Weights of a small transformer language model: 6889 steps.
Each number is 200 + 20 x the weight over its row's rms, rounded and kept within 0 to 999. Layers, rows and columns count from 0. The size before them is the row's rms in percent of the matrix's.

# layer 11 MLP gate, 256x96, rms 0.0844, rows 1-25, columns 0-95
114,161,191,195,212,172,235,190,187,182,238,197,171,225,203,222,221,210,171,192,207,204,235,210,192,204,207,200,209,197,200,212,195,201,176,191,192,227,203,188,202,197,194,192,189,195,201,223,178,201,212,194,219,263,208,168,174,203,182,182,175,252,229,197,206,163,198,185,191,236,204,180,210,195,183,185,156,201,200,210,199,219,213,211,194,216,172,200,228,224,181,224,169,230,189,231,212
103,185,221,188,173,208,221,207,231,199,200,217,181,198,184,214,202,195,234,187,236,190,215,184,210,215,165,218,208,206,214,181,193,201,188,221,197,230,187,214,183,194,205,161,172,199,226,193,224,225,185,223,187,217,210,182,182,218,175,157,176,198,223,170,186,214,206,228,209,216,213,176,223,152,195,214,193,164,166,195,191,193,200,159,189,206,181,200,213,203,203,175,256,193,219,223,190
096,202,217,202,212,200,222,178,202,167,150,174,193,230,223,201,214,223,209,221,211,174,186,205,224,235,204,176,222,182,218,222,195,194,186,182,198,224,216,212,178,184,204,242,200,174,195,175,235,160,216,185,201,200,207,239,218,189,209,179,178,167,206,208,220,221,199,204,187,194,191,235,193,187,205,194,206,213,206,213,165,188,168,189,194,196,212,197,183,157,163,214,182,236,182,194,225
081,194,177,232,215,182,208,243,194,205,225,228,234,198,217,221,204,204,177,210,178,205,192,243,202,195,175,194,222,208,179,198,231,203,184,204,245,208,218,178,192,241,184,182,214,194,172,195,187,198,218,184,199,238,203,201,174,205,181,211,203,188,230,197,191,203,147,222,181,154,241,207,184,181,168,182,211,187,214,202,236,192,190,183,202,212,210,200,170,199,205,195,216,199,201,199,234
107,174,189,176,210,190,224,203,198,201,199,191,205,191,200,215,222,202,187,195,203,193,200,189,203,184,159,167,220,182,200,195,175,218,188,186,243,204,199,173,223,205,175,186,216,210,231,204,199,168,183,191,187,215,158,193,229,199,162,201,175,218,155,198,184,214,178,184,217,148,191,170,212,195,216,193,224,177,222,206,199,196,196,172,216,218,236,224,200,175,203,215,195,217,185,179,258
097,220,185,172,177,211,211,213,208,233,201,198,200,200,209,196,178,213,203,204,205,232,195,231,196,209,200,194,206,205,232,230,231,190,200,201,205,216,203,199,177,186,214,220,254,213,203,186,184,219,203,204,199,197,212,208,197,215,164,194,147,229,231,205,186,185,227,190,247,184,214,183,200,221,252,211,211,191,224,189,206,185,187,187,211,215,189,253,198,160,226,231,233,178,206,195,194
095,232,211,199,194,179,206,230,194,184,194,179,212,221,230,173,193,201,202,184,185,203,196,215,199,204,206,173,207,158,203,186,226,154,176,178,159,176,189,205,214,198,179,226,199,212,192,196,216,212,202,229,206,250,201,186,204,201,197,221,218,198,217,211,222,168,201,236,209,177,181,179,245,166,247,225,228,192,192,222,245,218,185,212,195,195,200,171,210,177,200,193,195,193,201,221,205
095,179,217,223,198,188,192,205,200,214,188,171,213,222,232,207,177,163,212,203,199,170,220,186,180,200,156,169,234,167,170,186,166,205,190,224,206,181,164,223,222,212,194,202,202,195,193,234,203,182,182,226,210,231,197,204,229,183,217,183,205,214,202,164,217,172,191,187,213,221,194,184,200,202,217,195,181,181,180,203,209,208,219,216,220,186,176,187,176,171,209,251,183,215,159,218,205
092,171,195,188,245,200,224,227,215,198,224,208,166,207,211,225,216,194,224,170,200,188,226,173,204,197,203,213,174,210,170,189,192,169,192,199,194,180,195,212,180,202,207,180,219,221,187,219,227,159,211,209,198,219,234,169,215,186,179,200,165,209,228,220,224,233,231,199,208,179,191,163,182,197,201,223,216,188,236,197,222,241,174,206,178,206,203,202,181,216,210,180,171,200,174,193,206
135,226,204,167,194,204,206,184,189,178,204,179,186,198,202,182,223,175,202,166,187,175,165,158,217,227,176,195,210,186,185,200,161,205,207,207,209,206,207,224,217,207,170,196,204,185,164,175,226,223,238,178,205,179,211,205,210,184,213,217,203,209,230,177,201,207,152,206,209,183,187,157,212,204,188,240,203,181,188,197,169,188,175,241,204,200,221,197,212,167,170,221,207,188,198,227,202
113,211,199,232,231,161,192,207,231,209,203,166,211,220,191,206,224,173,204,217,197,204,190,192,221,205,203,200,178,209,160,178,204,183,193,232,206,235,218,186,188,175,241,172,223,217,160,177,218,213,204,205,155,202,248,208,202,185,227,200,200,187,177,215,202,185,200,183,191,231,231,196,216,204,231,222,207,208,175,213,194,215,201,193,199,194,198,245,216,204,164,203,218,234,190,201,213
096,169,223,192,219,181,198,182,200,205,185,165,163,212,198,213,188,194,231,226,199,196,188,177,261,209,204,225,207,202,178,204,202,198,171,219,158,194,220,174,222,191,150,209,195,176,180,243,175,208,200,209,184,208,203,184,197,234,205,189,224,208,199,194,184,222,195,221,188,210,228,191,208,206,178,204,218,223,197,203,163,190,227,169,187,177,224,179,217,187,192,192,210,190,233,166,190
115,208,202,173,223,174,227,194,219,208,206,174,181,193,185,196,222,199,208,213,157,218,189,213,159,216,204,194,213,180,221,238,229,233,223,191,178,183,140,190,172,199,222,194,219,212,195,198,217,209,207,192,197,168,244,207,197,189,191,193,167,183,189,162,203,187,232,189,176,169,218,225,199,214,189,189,201,230,213,208,178,183,187,194,194,220,175,212,224,178,180,198,173,184,189,222,186
108,215,209,205,196,205,219,246,235,195,176,176,204,194,216,201,199,224,177,211,209,180,196,173,167,175,209,214,229,175,197,207,197,199,164,199,195,206,180,217,174,190,226,199,245,197,219,190,184,195,193,186,156,189,196,171,233,198,182,202,237,201,211,185,200,200,175,205,223,194,220,199,194,186,198,182,218,202,232,226,225,251,197,177,197,193,152,227,171,166,217,210,189,179,212,205,207
090,189,189,203,205,235,187,217,165,240,189,170,179,199,212,186,172,192,177,180,225,196,197,174,210,218,181,208,186,182,152,186,207,189,170,218,196,193,228,199,201,209,205,225,205,181,200,196,231,160,169,174,179,192,182,204,234,224,187,200,190,230,198,194,157,245,175,176,183,193,229,200,203,191,192,184,223,185,189,185,203,190,219,192,210,185,194,207,168,186,202,214,159,189,183,180,226
097,212,214,186,197,203,188,201,193,207,196,200,191,224,194,171,209,217,202,212,193,190,209,191,218,195,189,192,208,227,166,229,175,217,225,197,172,184,246,216,195,218,193,161,217,202,181,201,235,198,189,224,177,204,183,203,205,227,205,199,205,183,175,228,224,184,244,197,178,209,169,209,260,138,198,205,184,171,184,209,222,181,214,208,218,197,175,217,175,221,171,191,207,198,224,228,203
106,204,231,190,223,187,244,182,165,233,193,198,168,204,231,243,186,220,206,187,248,198,203,171,196,206,179,221,209,195,197,242,195,206,200,202,195,215,207,186,195,175,207,183,188,179,212,198,210,176,175,228,200,240,190,218,215,196,188,175,157,175,222,209,192,182,224,210,221,222,193,182,191,190,225,216,212,215,177,203,223,178,211,153,191,237,213,202,228,198,213,197,200,215,198,215,214
079,205,173,220,209,193,238,215,211,163,161,233,189,194,194,151,191,207,194,221,215,177,197,194,210,225,180,206,200,202,235,190,189,214,203,224,214,208,173,214,205,204,153,194,249,197,173,193,185,218,238,199,219,198,191,180,208,190,238,188,191,186,174,216,204,185,206,213,196,227,215,205,174,192,199,176,250,178,200,184,204,180,225,207,200,194,198,192,202,202,192,199,193,166,208,222,249
099,171,207,194,166,177,176,202,186,181,244,197,177,192,215,186,199,173,207,190,236,159,187,254,189,199,213,180,211,199,194,169,166,191,192,187,219,195,178,223,152,180,193,176,209,209,199,210,206,217,223,203,208,218,184,224,192,153,195,225,208,201,196,200,214,180,209,203,177,165,237,195,219,184,175,190,208,192,186,221,206,186,162,226,202,199,216,199,210,218,208,202,199,207,191,243,182
098,198,182,212,214,190,211,198,199,249,207,235,228,208,208,216,218,191,175,184,202,196,166,202,216,187,206,198,190,221,204,174,189,186,200,228,228,187,212,240,213,143,199,208,183,160,181,190,191,219,199,206,192,214,190,197,216,204,170,225,178,197,204,175,204,206,178,171,191,242,192,177,210,227,176,188,197,177,192,175,186,175,152,176,202,207,206,184,199,145,205,172,198,212,222,206,189
094,170,181,168,238,159,217,186,192,196,163,193,204,203,177,220,211,177,184,198,220,228,175,224,179,199,203,217,188,186,246,194,212,186,244,214,172,190,199,227,193,214,167,208,209,175,183,208,216,204,235,216,210,231,225,207,189,199,199,187,201,221,198,180,167,224,182,193,215,196,179,204,204,207,184,194,199,220,193,203,180,217,213,215,208,192,195,167,196,203,211,241,170,186,212,256,190
096,166,207,213,218,235,175,193,196,196,183,172,186,225,198,184,209,188,199,183,192,208,206,208,206,193,174,210,150,201,178,198,189,220,192,181,191,197,175,223,226,212,210,217,205,191,236,197,207,213,210,183,166,179,210,206,183,212,228,218,190,195,209,174,194,199,213,138,219,175,163,167,229,206,181,220,228,193,186,220,206,239,198,188,200,164,196,167,212,180,218,214,185,174,172,214,169
105,218,200,160,198,177,174,184,175,218,200,179,202,232,192,213,189,222,187,212,226,186,214,198,182,173,229,229,177,192,188,158,215,222,184,178,213,199,190,193,180,162,201,199,196,202,204,201,210,203,195,201,158,223,177,184,183,212,176,223,203,220,186,202,210,195,234,184,198,237,202,182,224,232,162,193,190,209,221,181,221,205,204,176,197,227,177,204,148,198,185,207,188,163,160,180,195
094,175,203,213,224,222,215,236,169,200,229,231,198,196,202,211,185,225,198,201,211,196,204,181,200,141,196,184,188,220,214,220,203,234,192,225,187,191,190,182,163,183,201,191,204,203,189,203,201,216,183,243,185,167,209,197,185,199,181,183,226,194,198,164,216,201,215,230,211,205,224,191,231,167,162,220,174,154,215,190,190,170,209,189,211,219,195,219,204,210,216,235,203,225,206,209,231
091,206,187,221,196,196,195,149,195,198,177,188,232,200,206,210,172,158,186,202,248,215,163,194,218,210,195,240,199,182,205,214,219,234,191,225,208,195,188,192,182,219,197,180,215,233,223,210,188,212,189,194,195,210,182,201,194,202,184,174,212,206,209,217,193,201,232,235,237,199,198,209,212,176,207,179,196,208,174,195,260,252,220,188,189,196,166,192,190,198,197,225,185,196,202,227,183
# layer 11 MLP up, 256x96, rms 0.0839, rows 1-24, columns 0-95
109,225,201,195,160,209,192,221,183,182,193,205,199,175,195,172,174,206,226,214,238,193,179,205,194,226,236,206,224,214,252,204,229,197,192,191,219,189,212,186,226,238,215,186,205,187,226,183,183,171,198,228,192,190,200,214,221,176,210,191,216,200,232,174,180,238,173,222,232,201,206,227,206,197,182,228,221,190,189,204,183,212,179,177,191,188,236,173,194,212,195,182,210,220,234,172,205
103,185,171,192,213,202,163,227,187,159,180,197,230,166,210,184,205,179,225,229,178,212,192,207,157,179,174,178,164,223,206,216,202,181,193,215,189,223,197,210,213,226,199,205,198,207,204,224,190,203,193,191,214,215,217,200,240,235,202,183,227,224,197,205,210,196,193,210,216,185,167,236,201,209,213,203,193,211,234,229,221,215,225,169,175,170,204,184,188,207,211,224,197,220,149,212,212
097,169,194,243,179,156,214,240,204,203,200,216,185,211,227,180,214,211,190,178,189,167,195,215,181,209,182,222,179,189,209,215,154,202,183,177,223,215,214,215,218,209,160,191,164,183,201,184,235,203,242,186,223,178,190,221,207,207,236,188,179,216,215,177,183,190,219,216,175,181,195,208,200,168,206,227,204,209,184,198,193,246,210,209,195,216,206,185,205,209,170,230,198,207,190,191,216
077,202,197,195,209,205,226,177,175,235,164,187,171,185,145,217,192,229,203,226,205,230,186,180,220,204,196,210,183,245,203,194,214,204,178,214,172,176,179,204,187,166,195,207,210,211,181,211,197,222,197,218,210,201,196,202,181,255,195,188,197,226,218,149,190,189,207,198,187,227,194,187,199,194,238,232,181,193,205,201,174,184,170,180,219,208,204,228,178,219,203,193,173,195,230,201,198
106,180,231,192,221,201,230,192,214,215,187,199,196,192,206,215,172,223,217,155,175,230,210,178,169,204,195,198,191,200,167,195,187,174,190,182,239,185,201,225,217,242,178,164,204,178,206,202,212,228,199,197,204,200,211,189,207,201,199,208,178,238,229,211,212,222,243,171,214,158,169,208,199,179,181,209,193,180,236,223,209,195,244,171,200,209,230,204,185,226,198,205,209,210,199,210,210
100,198,188,202,240,207,252,222,223,192,221,192,175,202,224,217,212,224,184,192,190,184,207,196,190,189,161,214,226,204,160,209,216,160,212,176,202,180,227,182,206,149,222,168,197,230,192,173,214,233,215,188,201,217,204,188,195,224,196,173,161,206,222,215,202,198,208,195,189,195,214,194,204,177,226,220,206,189,224,188,176,176,215,172,202,216,194,196,190,199,237,214,190,185,199,247,199
096,177,242,193,189,195,211,195,219,211,204,221,182,199,208,200,207,229,199,221,220,209,213,205,188,203,196,233,191,222,213,183,228,187,199,209,241,190,173,173,207,210,206,176,181,190,218,172,203,185,152,200,214,180,207,230,214,205,185,173,190,178,189,179,172,195,186,201,189,198,184,253,201,167,192,206,210,172,200,227,205,202,226,156,158,162,203,214,183,195,198,175,216,196,167,165,181
096,193,191,211,183,239,225,190,211,211,180,158,191,180,191,192,176,208,199,217,159,208,177,208,206,208,219,225,178,196,201,217,197,216,201,223,208,178,214,204,201,185,207,191,193,216,217,200,174,218,205,183,189,214,215,203,167,191,245,191,176,200,224,205,185,195,185,198,176,175,243,220,214,234,190,155,260,239,210,213,209,184,180,188,230,214,147,195,183,196,195,189,225,197,196,198,209
090,190,247,207,223,168,237,193,198,210,187,200,191,181,199,220,211,225,197,216,201,182,187,174,192,198,226,224,209,187,190,201,155,228,202,214,201,189,244,208,152,180,202,175,196,202,167,191,236,213,187,195,206,214,205,175,196,205,174,193,197,207,192,168,209,231,235,183,186,204,213,213,223,214,190,222,202,225,207,220,223,206,193,174,223,208,222,231,242,186,171,197,199,230,167,213,181
112,174,196,217,232,195,190,213,186,218,171,186,202,199,203,194,169,225,192,226,235,204,174,211,177,155,208,202,191,206,205,219,219,189,228,204,176,194,184,207,198,206,224,217,201,229,240,243,177,158,182,204,211,207,217,178,197,211,189,164,164,186,181,203,185,220,244,226,201,202,217,196,183,203,213,217,223,209,233,192,218,207,237,163,212,195,181,208,200,221,218,191,218,178,189,169,209
120,197,201,217,223,182,211,212,218,222,214,173,191,247,181,209,232,206,221,220,190,203,219,202,186,197,193,209,188,213,179,189,192,180,229,220,182,191,219,211,202,182,252,192,216,204,176,208,221,233,168,206,180,183,239,190,181,167,185,177,206,191,159,203,210,179,215,194,189,222,195,185,195,219,244,232,188,200,247,212,192,235,210,165,219,199,195,241,210,197,189,207,210,217,192,211,191
091,195,205,214,194,168,202,198,215,184,195,202,192,243,186,182,203,200,221,198,172,210,202,218,178,195,189,117,173,208,208,215,224,192,192,206,218,202,186,164,204,189,213,195,196,198,218,210,218,177,197,163,192,192,175,182,181,189,210,168,158,203,187,210,190,223,207,183,208,181,216,214,189,161,202,201,225,182,235,174,203,191,168,237,198,201,232,185,244,226,204,209,184,211,185,192,208
109,206,211,236,171,235,185,220,194,184,209,177,197,199,185,249,194,220,223,185,222,201,205,186,205,172,184,190,196,191,179,195,202,207,162,211,239,224,243,183,234,205,191,186,214,201,193,190,182,193,191,195,203,190,172,190,180,199,216,168,218,225,226,247,181,209,205,196,221,223,174,188,213,188,217,230,201,162,181,226,222,214,228,192,221,200,184,181,195,244,238,191,198,207,196,197,207
100,227,186,179,195,184,166,185,184,216,219,186,188,195,186,188,205,201,210,193,197,186,183,223,220,234,182,215,191,205,176,182,224,191,211,194,221,178,138,200,190,190,213,224,181,206,185,213,163,219,218,167,162,198,168,232,245,213,177,207,218,203,178,193,209,201,206,192,219,223,157,217,174,225,196,193,192,189,155,180,200,216,170,187,215,212,204,220,197,206,173,200,176,186,172,198,196
093,187,262,210,194,147,238,182,219,214,215,201,208,208,199,180,195,220,201,177,176,209,220,209,193,209,199,216,176,181,172,227,219,176,177,231,219,177,215,204,181,207,216,198,189,213,195,193,226,209,199,210,154,188,185,206,177,231,187,218,178,229,224,167,188,221,198,211,169,204,229,191,242,201,185,192,200,183,195,212,221,198,210,162,228,211,202,191,170,188,221,194,220,206,184,198,186
101,184,233,203,181,199,195,208,213,230,196,212,190,202,189,197,194,199,213,220,246,193,181,192,198,224,189,202,225,245,217,213,220,183,213,191,183,210,225,211,208,242,193,209,207,223,179,201,251,184,186,215,158,174,209,218,191,178,198,228,185,206,177,222,156,215,222,214,217,217,203,219,255,186,187,189,216,156,188,189,222,227,203,207,198,203,196,189,203,192,220,202,214,182,228,234,194
103,211,180,211,181,200,169,190,239,151,201,201,247,160,169,189,172,215,198,213,197,196,209,228,205,221,202,207,177,205,203,165,202,211,195,215,206,155,197,186,200,203,213,174,207,212,169,194,197,194,205,185,225,203,229,216,220,206,219,207,239,228,166,172,171,204,194,203,147,200,190,219,205,191,197,179,189,206,213,185,191,211,181,226,196,184,170,203,173,217,216,209,227,205,190,236,212
086,210,226,171,182,200,147,220,180,225,225,209,188,227,204,232,213,208,202,191,175,192,195,190,235,197,188,183,191,196,172,203,197,195,211,171,197,196,200,209,185,172,191,210,211,180,186,221,202,251,198,198,183,213,208,209,194,187,171,181,226,233,205,180,184,226,219,179,185,182,188,205,197,179,184,220,166,186,212,221,189,188,198,154,226,186,201,194,193,213,196,187,240,148,221,162,192
109,217,215,196,207,195,180,203,235,182,212,196,180,179,184,210,189,145,220,206,219,217,216,223,195,190,179,190,202,183,175,165,177,213,193,213,187,172,207,204,160,190,188,195,178,195,220,196,215,235,218,217,190,237,175,232,193,179,177,194,222,192,205,205,231,188,173,158,184,173,217,193,170,235,216,227,189,189,205,214,189,211,199,233,221,243,243,202,203,178,209,201,210,200,196,197,183
104,189,184,200,198,227,199,189,189,207,191,218,203,190,203,164,212,202,181,234,229,219,204,181,201,194,184,216,178,241,251,201,228,210,166,193,202,218,176,199,165,181,209,226,188,234,187,187,194,184,228,216,239,213,197,256,242,221,220,221,195,204,185,199,181,217,165,191,187,174,224,218,228,204,208,195,208,216,197,223,220,201,183,189,207,200,218,169,173,201,177,221,201,202,194,210,175
095,183,177,202,222,168,202,224,214,200,241,206,204,224,207,180,207,210,205,207,173,211,215,202,217,207,199,206,196,230,252,230,203,214,186,207,216,174,202,182,188,205,218,210,238,223,175,177,212,180,206,189,236,198,186,238,190,209,202,178,187,190,202,217,239,191,180,171,198,136,177,188,169,181,196,213,220,178,219,178,198,210,237,213,233,199,205,212,180,193,221,221,215,213,226,197,201
097,210,184,192,179,190,229,173,217,204,229,203,229,203,214,211,186,226,235,210,194,190,206,223,193,190,228,187,186,217,216,176,252,197,209,206,232,212,162,226,196,208,181,201,190,210,148,215,175,161,186,157,229,201,194,217,204,192,188,196,199,232,190,221,224,195,206,225,183,200,169,209,192,187,186,222,210,150,227,189,208,214,187,195,176,210,189,195,228,202,199,172,170,186,218,186,207
103,203,195,189,178,242,217,187,194,213,201,228,182,185,202,209,169,188,181,188,216,173,201,205,215,160,234,202,203,174,181,181,171,192,186,202,238,189,201,197,184,171,194,200,203,214,174,225,187,204,212,221,197,173,199,188,214,184,187,205,187,203,207,194,199,211,227,152,200,144,219,176,217,211,189,155,213,213,164,178,161,226,204,221,180,178,194,231,218,185,187,201,221,163,197,204,210
095,189,163,179,199,190,193,169,212,180,221,212,235,211,202,182,237,211,207,205,217,231,212,204,171,203,194,201,209,165,205,161,191,215,229,231,226,211,193,188,222,196,234,206,215,158,230,184,215,220,202,220,209,225,191,241,193,199,204,175,196,181,220,190,213,212,196,192,197,165,185,212,153,162,202,218,230,215,231,207,205,206,216,201,203,195,184,157,228,182,218,209,217,184,190,202,218
# layer 11 MLP down (transposed), 256x96, rms 0.0842, rows 1-24, columns 0-95
114,238,230,187,201,206,178,210,230,203,183,214,207,193,188,163,184,210,190,200,212,220,170,224,213,220,212,213,188,208,208,190,186,182,225,237,241,168,209,207,199,216,219,198,194,196,209,191,227,176,231,229,209,199,176,239,243,185,214,200,208,181,223,171,170,212,210,223,176,193,196,237,162,193,233,197,225,199,210,191,203,193,190,197,182,189,217,204,195,190,239,175,218,187,191,163,172
104,214,198,217,228,221,169,202,202,169,187,222,211,188,200,193,166,200,205,194,186,194,202,195,207,211,215,200,199,246,204,194,171,212,209,196,198,174,207,183,198,223,183,206,226,187,203,221,173,176,213,232,198,190,190,188,232,206,220,202,227,221,202,182,228,179,171,160,215,203,180,221,197,229,182,197,178,224,171,188,229,221,182,223,169,222,237,204,141,158,193,202,172,198,181,203,193
099,211,181,195,192,213,180,182,190,181,224,206,208,206,196,214,223,199,181,178,183,197,199,226,205,218,159,195,195,174,203,217,232,218,175,214,197,205,233,207,190,205,181,181,203,191,240,197,181,171,191,186,199,184,210,145,162,221,200,222,198,183,240,219,185,211,193,208,213,214,210,172,188,208,203,215,203,201,177,231,167,178,223,230,167,219,249,209,185,166,166,192,233,205,187,182,199
076,228,217,214,155,196,183,195,215,172,253,195,197,206,225,216,197,177,208,222,172,219,225,211,223,184,222,215,231,162,191,199,176,203,211,187,250,210,183,200,197,172,220,171,259,189,197,198,187,214,217,198,189,205,210,178,198,204,203,212,187,193,212,221,204,192,165,210,208,196,183,220,232,179,184,178,182,155,199,219,231,204,203,213,217,220,191,204,223,219,208,187,227,220,196,202,209
107,196,212,200,196,201,211,191,235,213,197,204,204,183,240,200,212,165,207,219,225,195,166,194,219,214,225,201,176,184,202,196,217,187,208,189,184,197,205,194,198,126,174,241,222,222,210,184,201,194,198,201,150,211,188,210,197,166,201,193,190,164,207,187,211,184,186,198,187,181,210,176,183,197,210,210,187,236,180,221,209,184,190,219,216,178,157,186,227,173,200,206,168,163,236,199,197
101,185,172,214,199,187,193,183,241,215,201,238,175,237,220,210,151,197,214,161,167,216,207,220,217,183,181,214,200,192,231,184,183,176,204,211,200,186,224,178,218,188,218,197,243,225,228,187,194,212,206,204,201,184,200,197,206,161,247,195,160,191,223,211,221,212,204,187,225,190,220,192,200,209,174,185,182,214,206,223,207,160,217,199,194,189,203,186,194,178,176,184,216,216,216,205,172
099,177,186,172,215,210,195,205,207,213,220,210,219,191,195,195,230,227,182,200,181,196,167,164,218,178,197,219,238,243,196,193,196,204,192,219,195,202,222,234,190,168,155,214,191,168,199,187,195,214,205,189,180,178,212,206,204,205,180,208,226,214,176,209,254,220,209,183,192,203,196,217,214,231,163,189,208,218,196,203,192,189,188,218,218,187,215,217,229,219,206,193,190,252,203,157,232
094,183,157,171,225,182,223,197,187,209,167,210,207,194,225,193,189,171,178,162,223,201,207,177,206,219,200,196,192,205,208,195,259,213,202,206,161,207,184,226,235,203,184,210,180,185,179,211,219,171,184,183,240,199,169,226,215,238,170,202,182,227,210,209,222,218,199,184,190,184,195,235,198,211,206,176,195,210,201,205,212,193,185,216,201,202,202,199,192,187,215,243,169,203,163,220,208
097,181,199,195,224,181,219,197,208,219,208,198,190,197,184,227,242,177,210,188,205,169,200,194,195,177,191,202,212,190,150,207,186,192,169,212,199,157,215,219,180,168,183,198,198,194,165,188,246,152,205,212,179,225,215,210,223,204,179,165,185,191,202,172,190,226,239,195,180,207,202,188,229,209,213,208,200,206,251,201,212,209,172,191,197,219,221,229,215,208,194,220,186,201,190,234,216
115,184,211,223,234,174,170,186,196,219,190,188,181,198,190,232,181,224,236,203,193,220,186,225,207,165,222,190,172,197,212,187,224,213,231,177,155,199,184,187,205,224,203,228,207,205,250,217,181,197,185,169,219,219,172,214,237,183,218,197,191,234,182,175,215,195,195,207,204,195,215,214,181,226,225,184,222,209,210,190,243,186,238,189,191,193,215,177,204,224,193,205,195,212,220,186,191
117,215,206,211,232,175,220,189,199,190,205,166,205,234,182,219,209,199,208,228,170,188,219,193,191,205,181,236,168,185,171,209,200,178,236,206,185,195,221,216,203,232,226,199,215,185,194,194,190,185,193,251,202,193,236,177,207,158,193,184,203,187,185,220,197,158,189,233,209,208,188,207,213,217,213,221,171,206,225,224,200,233,197,189,217,163,199,216,232,190,193,206,186,237,178,173,207
092,180,187,162,201,174,179,182,199,166,219,193,194,187,192,183,217,187,229,245,210,191,200,221,243,218,215,193,216,196,153,202,176,218,190,220,157,176,202,185,208,159,166,202,189,193,213,238,182,201,209,213,223,212,193,199,186,188,233,200,224,186,195,203,186,210,228,185,186,207,215,180,230,196,182,191,186,240,208,182,184,206,218,171,174,195,223,181,209,171,205,173,226,200,207,196,179
113,188,197,208,166,219,203,204,196,185,238,187,202,222,234,197,224,200,183,183,203,204,231,203,191,149,170,204,188,161,168,207,198,191,182,198,235,198,242,199,193,238,179,199,182,187,233,198,197,226,203,173,196,191,180,190,143,177,216,179,207,229,243,231,180,198,183,202,207,231,211,188,185,185,220,197,196,198,179,215,213,196,226,219,206,208,206,185,227,218,209,182,206,204,201,185,227
109,221,201,161,205,219,202,238,213,212,174,192,213,224,210,213,205,161,175,196,219,216,179,210,187,188,213,205,190,199,198,233,212,191,189,238,170,211,191,232,175,199,202,193,245,197,203,223,206,209,177,199,166,188,227,246,179,204,183,202,201,195,187,196,187,199,219,213,199,197,199,183,256,189,167,209,180,201,221,211,206,220,172,202,209,196,145,236,239,192,188,197,198,197,200,226,215
090,191,175,168,188,214,216,235,191,218,215,188,171,167,174,201,189,172,182,221,224,196,156,222,214,227,186,194,219,158,210,168,192,202,173,200,194,196,230,221,202,200,217,191,219,182,205,197,197,174,201,207,232,236,214,180,202,222,176,159,187,216,212,182,190,203,185,153,192,188,182,208,203,206,204,154,204,224,203,194,231,185,206,207,210,217,187,192,209,168,220,208,198,196,172,188,239
096,172,198,216,196,209,231,213,211,229,201,219,211,192,197,221,208,206,192,242,202,194,172,202,194,199,203,247,192,197,210,214,185,188,198,212,167,233,191,156,182,172,210,193,210,197,180,222,184,189,199,198,195,228,200,218,179,188,194,219,200,199,176,211,201,213,206,240,235,192,235,200,213,227,146,197,236,208,187,174,225,195,200,191,171,206,179,165,172,177,195,157,209,218,198,170,178
099,220,214,171,188,196,210,194,216,183,193,196,205,168,183,215,180,166,234,232,179,173,217,187,217,204,209,206,198,212,202,184,183,224,198,205,216,194,169,195,213,188,166,188,157,221,191,191,198,180,235,201,208,206,171,177,208,219,207,209,217,197,174,176,217,197,156,193,189,143,229,215,197,165,188,187,209,198,206,175,205,228,167,221,198,185,220,213,150,216,203,198,171,191,190,223,220
090,190,213,236,206,214,185,210,216,202,189,203,152,188,207,211,210,209,188,177,205,210,191,202,203,217,191,225,210,218,170,211,241,196,230,201,215,184,233,191,194,165,220,209,198,206,193,230,205,183,150,223,202,158,207,241,176,183,188,189,185,215,150,210,248,185,205,202,195,187,171,170,207,185,198,208,204,193,146,218,208,216,193,227,202,195,180,211,229,207,207,183,207,209,195,219,214
103,194,220,213,230,198,182,213,200,168,208,205,194,190,242,233,157,208,199,213,223,191,241,219,188,217,172,187,183,207,203,208,162,218,205,224,215,200,216,189,183,197,199,204,188,207,176,226,202,210,217,208,181,196,194,216,186,173,174,205,239,190,185,216,205,215,186,179,173,198,202,228,186,189,221,225,198,190,195,244,204,226,205,177,214,224,192,215,193,180,239,229,226,212,144,233,188
103,189,214,200,184,190,208,189,196,171,210,179,198,233,200,159,182,190,207,225,219,197,195,205,243,202,194,204,197,228,199,229,184,226,211,208,189,201,222,185,170,228,190,206,190,242,233,206,220,218,211,177,217,229,167,257,226,219,215,183,209,222,217,204,199,182,175,215,201,222,237,195,211,214,228,203,212,200,184,196,209,247,210,164,162,202,194,217,196,196,192,211,223,203,177,173,179
089,219,164,177,201,187,188,209,208,172,254,190,191,193,219,239,222,193,175,175,175,197,195,233,193,213,221,204,185,186,175,213,196,201,198,179,189,218,211,185,195,179,262,146,217,213,186,204,187,203,178,201,158,194,166,186,184,220,217,212,212,207,192,189,215,178,201,194,191,198,179,250,183,208,224,197,210,198,182,215,203,195,210,191,214,183,187,210,219,193,184,215,212,226,188,208,158
097,212,213,229,197,209,203,194,217,191,198,202,201,170,196,199,225,215,195,216,167,220,180,193,206,185,201,195,211,159,210,219,187,198,194,173,208,165,205,221,195,217,185,193,191,219,226,192,195,216,192,199,216,161,198,171,177,151,215,169,191,164,209,230,216,175,177,181,192,171,230,208,170,209,210,215,253,177,218,199,188,197,177,247,199,227,188,233,178,210,205,185,190,187,235,221,207
103,200,179,142,189,185,179,165,202,203,187,195,201,170,207,219,187,169,190,183,207,175,206,225,186,210,191,201,204,204,185,220,210,211,150,202,226,164,207,182,187,203,209,201,203,216,187,242,209,189,197,196,209,205,213,196,195,200,192,201,189,230,179,219,204,213,228,180,204,227,173,221,210,228,175,166,167,191,175,180,182,158,178,220,240,173,200,215,184,220,167,216,180,174,192,182,191
094,160,194,187,210,201,205,211,191,186,172,205,175,202,233,176,189,206,175,207,223,181,228,190,226,214,213,180,188,182,197,206,206,170,181,198,201,184,226,197,215,250,218,198,170,207,196,218,190,194,207,227,204,162,197,218,192,239,229,246,196,241,180,232,208,180,231,188,199,189,225,211,229,171,214,208,193,184,186,216,224,177,179,193,220,179,183,183,180,191,184,207,235,177,215,224,205